config = dict(
    n_kv_head=1,
    positions='alibi',
    bias='none',
    init='normal',
    lr_mult_up=1.33,
    decay_shape='linear',
    steps=5405,
)
Each number is 128 + 24 x the weight over the matrix's rms, rounded and kept within 0 to 255. Layers, rows and columns count from 0. Numbers have three digits each.

# gate: layer 7 MLP gate, 512x192, rms 0.143, rows 486-511, columns 0-63
# up: layer 7 MLP up, 512x192, rms 0.149, rows 486-511, columns 0-63
# down: layer 7 MLP down (transposed), 512x192, rms 0.106, rows 486-511, columns 0-63
gate486:139103131146179145155155120111120098110101101109132102172126108157114101126128144110088181139103154124162132122125130133140135094116162081092100070142177162109137151128147134170123151121127113
up486:122152158131137113141141146123113087112137118188182137158153118089127110124161137127077127157111099138106170164122063127159118098107114102090085072176180127156167154171141117100106096116126119
down486:127114136112084102077162080140135139150138130141125125116147118141167148099118092125156101120139117141113145118112151120131106129073168158120097175115126159095095081147088103127120115111170159
gate487:163110116113129146136122095117126126167128144087145135116078106173139136154127121123098122096084111105144118105116157076116161127146118132133174091145145100153115108075186124159101111149151124
up487:095132128114094144150150139133111101157148122165103120164145133126146149103109156146083112159141136110159180096117145169180122093133198148105108136111109159102156129131105135134130153143091107
down487:150136134097116110159156154097101079179097119158144120112156129148198118150088112171110139093117105129136150101159142085158099142142112143089133083102125165151082129131099103114132143145126084
gate488:144088140113117162155099096119125106152129140129125135105158154127126121147082136108119130103136084164149105088107134139086127152147142115172107125171161139116123148105123146108141095133108134
up488:146144138145135124133132111131113112110128101088150143086148149150114124117133135158107127132127046143165102094071146132135130133115162081125114143132098131120144148119131099145133106117145126
down488:092142127156104131091151103116108149121136089134169135143116111095074156117153142107114155156123142138127114114110148158163171163100121122153145133125137135123128118126147084129111109159107133
gate489:144155081123181134133086110161127148125123113103106165131101123118135126139100133130126141124081136136121121130108117174110136166130146157130165085159149132142134114098127118158152156142134114
up489:129126158151115151114141142126155112125121136117141131138109113109131101132144148163138121156172131112153170116150128132108141117127138085166163096113056127160124157097104113109100118126110097
down489:111148100114099107109103166182134139109136121112148135091145139107174134147135121169133147122127134125139135118178129112123106157131128137141146082098149119109156117111125150169087131114085141
gate490:147142110133132156096119147136146156178151099156120112144151156172149169096111158155136124134130151123085102141119123109112108159122138165109127104126156132141114110122111122138135174129127155
up490:092145115125093118140122135170137114132130083090143121138119179126139158075142126144128152156135101127145130115083119116092163115135160138131145131105124143134122135124130100142105115108138087
down490:077129138170135138151132173134153096125125113125146113105074141140127100136143136127131098133160138138130121118108128113157109140129143131142139141097142124083115120111119164135144132197139167
gate491:165082136110114140183150147123135104130139132133109137108111159136120120144137138153154147121131130150103090148152123125117149128140135120107147129112160114111086123116085117095111122137132109
up491:150115155153112126141134146149161136152144151132104133120126148122095139094110131096133122121130151132105105165144144148136130115149142149081136131126155115126112135118079109096102133122111136
down491:104110098145144134066129113104095150136093137131123126156178090145173120110113111092084126120113134140134161133132125135136112143113118147114131112158122123143171133104172131152154113142130123
gate492:107090122135124130128108106125141139127116117124174170130122173071171117089120111094113097144112135134122130141092114121132133105120173111126148136142143178113097084161097123142169133112130157
up492:120161115091147118090130114148136137098103126099126098136136127118144123099097086116112122114092136100110130145131105142123117129096152172138160125132110132133162169120112134141122140159116121
down492:154160128101120142135120185147092146125109178118103122118149077123159105129082143134136139109128104160104118182178119129139117120125100150098131116125165106109124134093097141092158114158147136
gate493:121102087125156159124171126106134136156095109133114123142131138199097155151120159188147082137090129141130103156105151154108158144128122104132105145122122146174110126075169151124129150132122096
up493:120111111154120122147124124083139154128072155148089091138103117165152090136128155171126122137081133140116158103154149111151130131097101117081109132107114153151135104178143146136113108135145122
down493:077178167117111114164144114122161116105129132116125175138117074124129134094148135152118136112120134156122096098121098095172099131095174093156153141181088136100122129158159146116156094075126133
gate494:161077121156177127201108143153145106155100109120101134150104163135127134174144162148102146170143125140129136123094115125149135109145108110163154121152144163093107114110077115091151127106174133
up494:148132133065126132182126158138146128108136149079090102154120144110135127163099112147119171100090146104113113131159124100143146073137108127125127119110125121123157106115090138159138145108112074
down494:096080127066167166076135155127069083142057142120147113089127121143155127112119116145112135154140119135092113145135112151130104134148120138110157120175133110146087137110135100132160114118112121
gate495:188136067139120136165111095173122124149111100138116122111069135111115135146122128093127125127126127114124115152137113158134140133118118128087185095141141104136120136157100154148112123122146109
up495:128148105118114128109091145127128111158109115117150148174090142126102123086108121110118136093119127091126136114132155121162130150133119140106134131121139115145174112138098131157156141129125102
down495:129096091133171161095162146087098110107130130131096128124077110118126136130115120155098128153126153143128174146121138145110132185126108171115120144183104118107146121132113133193128144122115140
gate496:127085140157133116173128114089158126131150140084123105132147094161120121172129143120107117167139120141117087115092146111160138118176128122096108126151187165069066112137136116106105118143141136
up496:131110091151134127149122130153125091134136099102120166137121099132155177151120163116126139111125102104142119083154151117156129188127151106116133110099162089088133153148108137181158172113116138
down496:137094146121139168127125114029160101121077151149144148127130109138132135144174149091090114122112144132098151094146136126151136134088113077152107121172104100127103110102129120125138136112135178
gate497:122112098208172143187147149115131107127122107116118123109102117111128158119100111141124110097133106139126101170135126147154117127127172084088119105139152140092108134125085148133125148159128115
up497:135101145094086130105109117121157120151103083124156107135136136143157110156155132109113088152128155116116169070086117136077130091111125180149124143107147140154101093140159079095134112067137147
down497:182092151068085187153086115165136137111102106141127109104105122121116107139122147138127130098125104144165118134119108167130144112153162128122121153103162115104101111125111103134129107119097088
gate498:134099107135142181137131081134139109107118092137123107121133127111121111113119133104101109141154130128136145104118123164104135124133113138121172134161120149109142108100142150151170100124118106
up498:137113125131196137138137112140140104105142131110109105136141094113121129106140136121115127157151166092084172116173102138131115152131136133117140137156151169169160132114113145093131113106128132
down498:119137106161147081141141150143116122148195147107138149149104115099146147145140136134146162099116148122099130131169118137080116121121122145154144120080139143142104133141131099101119166126137098
gate499:113114111129107126095105094120145128114155129112122126123133126174145114109134137137150102135135134138117129130132126137143117192078116137124162126128169156144150145147169151166145152119134152
up499:141159150102119110154123156151067094134120113163135123096137135116118107154130118135155121117126121140143114158148126151142117148171112099099125095106149112132126079127111116137127139109132105
down499:100129121118101102126111104118191137167174137098145114123150150149121115116140126131103129142135126110116147088125111108060140130121134154164138127080100159150152120109192131114114162112139134
gate500:138133120130108162116129096086095106143136184150136144056113105130141121109118120137118115099134145160139131148086106132133174153070103099153158099138118145150099150136160135103131115151097154
up500:138127132125114140100093147137174144112144143129127116124107121149052120069149161134108177122096127122089116152151152140149136143131079158142191102150124134157087089181119117116132081130089131
down500:096123151162096119150133146157211181095180149148082090135117129173126107141146147138078166138157073123139144135144132084091127135134142152133137129096127146099153126126116148101166135102093177
gate501:175141167137116141106127127139124108153121125141151146131140157119149123117096120129127109133101140114153105095102121127121109131112129110098145117110142134114126114113133124142115130095152146
up501:087106089145170122135136121151131123106147118119100128128065130129126153098136154136096175107129134138117135128155107122134113109137136100137107139138135155132142130118124135123153146139120120
down501:182215154101091108114103150157137128137130116147145128132136125114134099133118107104147120131136119133145107118124130127118149114120155125127159131105118120135128133138108117113124108114165132
gate502:140103134136120167124045126144087115152112101146168105145097147147155162165129127144107095091148136191127087120071078107161113147124181092113099063110124193130107110080174120080113141087156140
up502:145111137108153135118097110137135102088128142094134150085114086157121085111152150134087141123093091145145129084117161122176165074095125112162150105125125156112122083191148110123110122111126127
down502:073140169125101113097134144127151153103159123110137157122149097109122163153143114077184172083087148167106121189086109160102139122164104128150091126061123174104097158129111105093135114095118139
gate503:122113132143139143114098098092088114149084106110124158142093109130158095098134108097143173110117131105141128150126102120108097076139180127111153092213150134085105087111161141168139081131121129
up503:089167157136076150103090073161141193150126094118182172126131132127120101094142124080057105136114162057138170054113092129113079107152146100083166078148089104110084135094096091135081122158141123
down503:139048148107102182124133106055156136118147132087150109135093124158102144113110133082121131157114116128136114152097145141164124130112161130116126130112133119146151122063134129115128111143153114
gate504:093090158123117137085145160140127127163152163074108128177094134132146165166139105131133139147166139114105103112137149130127149089134096130159082089116142154138109123119143142145157140172098145
up504:116183096112122158117109149096080116144139127130130120099144136112153131112124117158126116137119095165147134099134107134153132124142101116075148121101115133113130162136133094147105115126119132
down504:121107181134124128120132086134169125130088135159158115132103134149161112158124149126133119092133124109101136113136130146125116147107128124139095109162150172140129139132148173119126155122149132
gate505:134133092139136118168149142095101078160139165092096141112095153090169126126098146166103166150115117125118114147147134150125154133128134128156128132098149082132150135126140138101144140109118100
up505:151138124107125100115107098155094179150121115134124135134151124132132123103134141122111148136117140120138086112123114120144099132152092160120113124137102098144098124124126133136137152123123137
down505:154130116163129160141130127115144119096111052139150126160076114110170095136112159119186117102149117129132113128081130135157095102123167158147123143131145118124143098134130140117190123116123130
gate506:145125125170107154134134090103130119124108093115128140121140146081135122134132141137113114123136126142170138135112121121104105149098107088099119133126128154117108113144114179149158099106143160
up506:143123143139124095124149113125127178127109117135110133124167151101139130142144117138163143168116120179132134165155170080129132134117094132119102131128103134131158100135103144114151097085123113
down506:143121114106171143117124126145113108133137155128142154132128129156166134113100123122136112116184108109145163100191129152106119153148083184127133136150119125155175132134144148122125123144144059
gate507:140128100131144146135103150129101116153122160140146116052080102125127134120118142149140140105119117153136107138135071134070138109130128186139088107123154127113113113132159122179144132141125103
up507:141142116144093105150169145112124140117137147123137118151079113139115128153124147145131153132123107111121136156189119148098167117155109126161120121114175122083086193128139114137141140127109098
down507:126086109127153158129110119094126169159138130102141131151145121130159141093097122166111098135162126095101135114101172073186117153102176087115149144143115125104145171106096112099119138149141128
gate508:111134124126126146078126112096116105103126128142183093106100123104184089149151090144137152146144128077109158133133131153102132131132136130069122134104173164119120125112128133120109167172152103
up508:093142099119113140147097117116141124129101143145147126162146111099116137106111103116123131105162173145160107080133103123141124147096157135075127145133140129110141143119148164179101108137180128
down508:143101107117182154123109146133086111114152134158136114122111076104129142110127122119134107107111069104124120155157140114130152139156104126139173152097128062159125123125103099131155067132120142
gate509:131111111135148198140163154079106075150099144122130175112145120139107130118100123114082085113122121101154116148107134115166123104140167089126145133111100128157130103137142200142095128188101122
up509:087088129155161156142124138116140132090131106149146134132161147128153142135152121124127132115129096114095192104150163140165144162137088065091134123113127102096159130154076168130106149123145102
down509:122174100159106062131099177164148164153154148130151134105098137107151132154123123115158108127104148125116116154150150138110171105129134165091150115121139115143119134096116110093098120136149118
gate510:148117083114127146123137086134069111162090132117099163105131116089124117137133117147149152094075117064122129105151141146120139130097160113149140114138123146141147098093132128138120101108072119
up510:135141118106118115145111120126109083152139142105121130084129141143128108185142111145097139129136105126120110099157127131143142119108168123135116122155166171163121114162142099121163093118124198
down510:141093068093114147121143092063153156108108117133133149170124129109104100185111159126115126101143152107115139162117105153061137172136103103139145130140114137107150145117111140106144130121099125
gate511:107114084101139133147154154145155127109101142097113162122108157141134117169154120145136144149100136147132119153104094111128099143134125135134098129147128140164140105140116130181161106124148121
up511:121118127140139147122110130136132134169123092143128124176154094108151149139130151132102142130139098148118092110095131165099141143137100138107118090142155124112093153101159178123137116145099142
down511:139143075084141171140128094102100116125095138149147135138113120138182136148161156124113153110167143140117182102167137117093115155149153142110141108148099153112133054163129127164132136118140113